python train.py --d_model=256 --vocab_size=7337 --activation="swiglu" --positions="rope" --rope_fraction=1.0 --bias="none" --lr_head=0.0117 --warmup_steps=0 --doc_mask=true --steps=5361
Each number is 500 + 40 x the weight over its row's rms, rounded and kept within 0 to 999. Layers, rows and columns count from 0. Numbers have three digits each. The size before them is the row's rms in percent of the matrix's.

# layer 9 MLP up, 512x256, rms 0.162, rows 499-511, columns 0-63
105:519511482524561459556482512549488525482514506433492534509511482482450484496521453523536501534549497531539474537463480567483522495459457452483489502490469481420447534581557534459500557567525472
104:502445440496487486533470490510464471520489517497503490430484448449510522516546444494487493501586528508515506504487439485508467471502529537409437534514509443528495577538509580598465470454490529
094:406531544501475572537435516477477519472449453513573553491540472507462474446383436519472577478522475494476510546555466455466505528506495535505515469506565538533535538468501497521425489493575472
095:528506479435526523520447524488545529455444537527477492491474506503483481525491387475435510523547470495487445626516475576471516490449458441447474535415530464531478595552514473527506486482412500
098:485523498462476489513509485601484534463427528507536463495420503494432511491499519459460482483561565545454582493553606481501476503490541482550526500466584469508521473604477484547471531499512484
101:425497509462525576512564417542535511449519516467502509480564479449445508501509497501515463599502502492511497432466496454558506488518467530417518552517515565457476489462554470578463462431532530
093:536495477516469452435497505496510570560490507533496521490475556458574460527477538510459538513574547455515566465544471532451542488562468503533523501497512563514471588482452540449384409503511494
094:495528473514493496468455475542434486472455500411519507531482441517457511473531550456493498523484506491460545481482499476566495548580530541576419511410511439511528501554528538489444431512489579
107:486521543568422484435500488477483389498581408508500532510556479511484482465501515532505456507498515525546494485559491420502511505474458523496510531485504447503554517419486529437520577402519506
094:477496516537500549555518568513479505527492482466510423459515520537552522489519603532517489523560529477490482480511438513533499512465422484472511549543586428475488507566514478526468539468441522
094:487518505445529502509504522549526520521485502440547513543437415531483461520460515484552483518561474508532485469518468527505466489430509443475461492547544553486439530532514504532500543410449420
101:510527500452555506486463535495461524478543518524522470470540405489522422524537514476436454483546520497469433488514515421494520516486446512472474517412604516487488501565483484453426449515442456
101:505509496455509433481504514481497537487519523527526505471510495459525481567496496494526480444529474543521478450455490416588601433563526506484555529508502525461533545546561545559407508473544571
# layer 9 MLP down (transposed), 512x256, rms 0.106, rows 499-511, columns 0-63
100:495490481527504530467575505444490512535497517435538424547577538513453512522516453498486503392505474516432529544450474575511480457538483541495458491529576460495492528433517518573544488437522471
101:521448545519516494511576497477496495490529496417540480484509495515461507504456449481573498467532572543549564426463502388465502528520483485498470523489497551555501503554541513469510570534454479
093:421559513499562484464558551545496535457501572508448452516524525539507477573481548500487446486481497549445483435422469522520484402540563486542512509498472533556515496455561485437459478547529460
092:540495550443518486479437565539474529469479453472451549486534477496560457528488567594543505553449488518496510571511541525469487549545471500461456575456507507581510525535467496490512436539500515
085:485492480561590531479463534473497454446583514504536502500493487448467512497425508453578519382509433526523448536489459500508488489487545515428486508558488490520454504503448526500526471515523467
101:550492575565520500544532535484490467478484514522522569500526445575498505548507522470574542490433484507483458436525501510523582452493524486504467523464461497447506469495472499535507527451515526
096:436466489535433586441498459482525422500523435486559462442488488531501532403502483460539523478409451484437455493457507512482527487542534518480519504543489512485517524442474447527528469501450558
097:505499471496509429450608458512485527535519532496435507550393485577521496491503477494482426575505455463491491547520513507544553527503462453511507444554537519490445493520518472431488446488520499
105:467549522396497528583503540520454433527516429496498478456486510392491514471468413452417460555473517598556506505535533507537426539527546502577519500506523505481521487539527534447547444514477488
095:454594558522466486486546475523501501565482516458552529555505459507419496455513453499432492521457516511577513457499478454497438514471514479430491544481485556536528556467536465528531543508429509
098:527487463583487446490493446524445569516453489520480496509449535543538473462579537484564398483514447526550520474455501449440493529510549516494537520510547436500483494490509433525426485608516429
100:494528538496471560577484549537534451479522520527470560442461513514555547394532557507478482572523514470570479557527464517507543543541506494468464484525512467506535542457489553432475473513567509
099:520647400550544488461467419506539530437475477529478500470578491499540536481533501478453482541520533475467537508455501444519530486496544502527459479533475565529539536544574502527449565530499494
# layer 9 MLP gate, 512x256, rms 0.153, rows 500-511, columns 0-63
101:493552552474523448427562484422489465477519472560542456476474508461483483558555421494541450535529526501473447520474457448497469507429562581496554480503466463480549467542528561496500537481461532
096:487487542504480443551533468489422530483506434515542583503518491512510481497465502472528502491497520553486508516544520502432469504539451541476495466570456485461449488477465506558472443513469558
093:521482552538497465487485446469533559499437527464503486459508482517591501447550557563492466540513459498438490456468419517450486421445508457461521532513530515558455515473498518551481469489497518
102:523520513459464488516471480531469428428548523490514487520503516509449479592481529477485546497459517590475525568502557500516456475476466534519466489457482501477486511582509523488474501529457472
103:518495470531546507457467438552447521417516522496506522505522507498454526505486539494482510462539475513478443591429419521520498456562531508515445486456495454527484541471502482497529367532506512
097:451453469513446527506440542499561501537522532518541415512515465515516433452418534535530478569508468492420520519497425528556516558587546520514534486515516492516557569456498439544569507500450495
097:469655492497511375458496503522457533531431488473565519473523427477466512484479522525489494606487458465466512577455561420533573508509464520527442482496488535523530469503582497527517503526528531
099:524501448467515491445467483520521501480439503529443492527492535530486503558512525512460522515493478464460466516503470478496540440450490450483508480488583499480393507526522478567470562468515469
099:492522550509497559517473475488530499541549557530530519472462441532520517487487483533493485475547538489507468495574452579467514578520458486508541423496538507513497450506435523484489475448451542
099:509501460532559445456483495508476406519493538519522530593472540553491439478485407460545426455578517572456571451473452527482546489484506487569559517525535445481445637503505556438514563457502572
100:459469413572512504477550475531472504529520499556525536476496474510546534484509560483475452487441507509468494537473537464531522540516452466532515527533417482533515523450525386495535481455507507
100:477527522519510494496492452468518501509494519421513497490531509483495497526599491472416501551503530395413469455573563553375433594487508513455501476501471470555526547512560424499454495439514524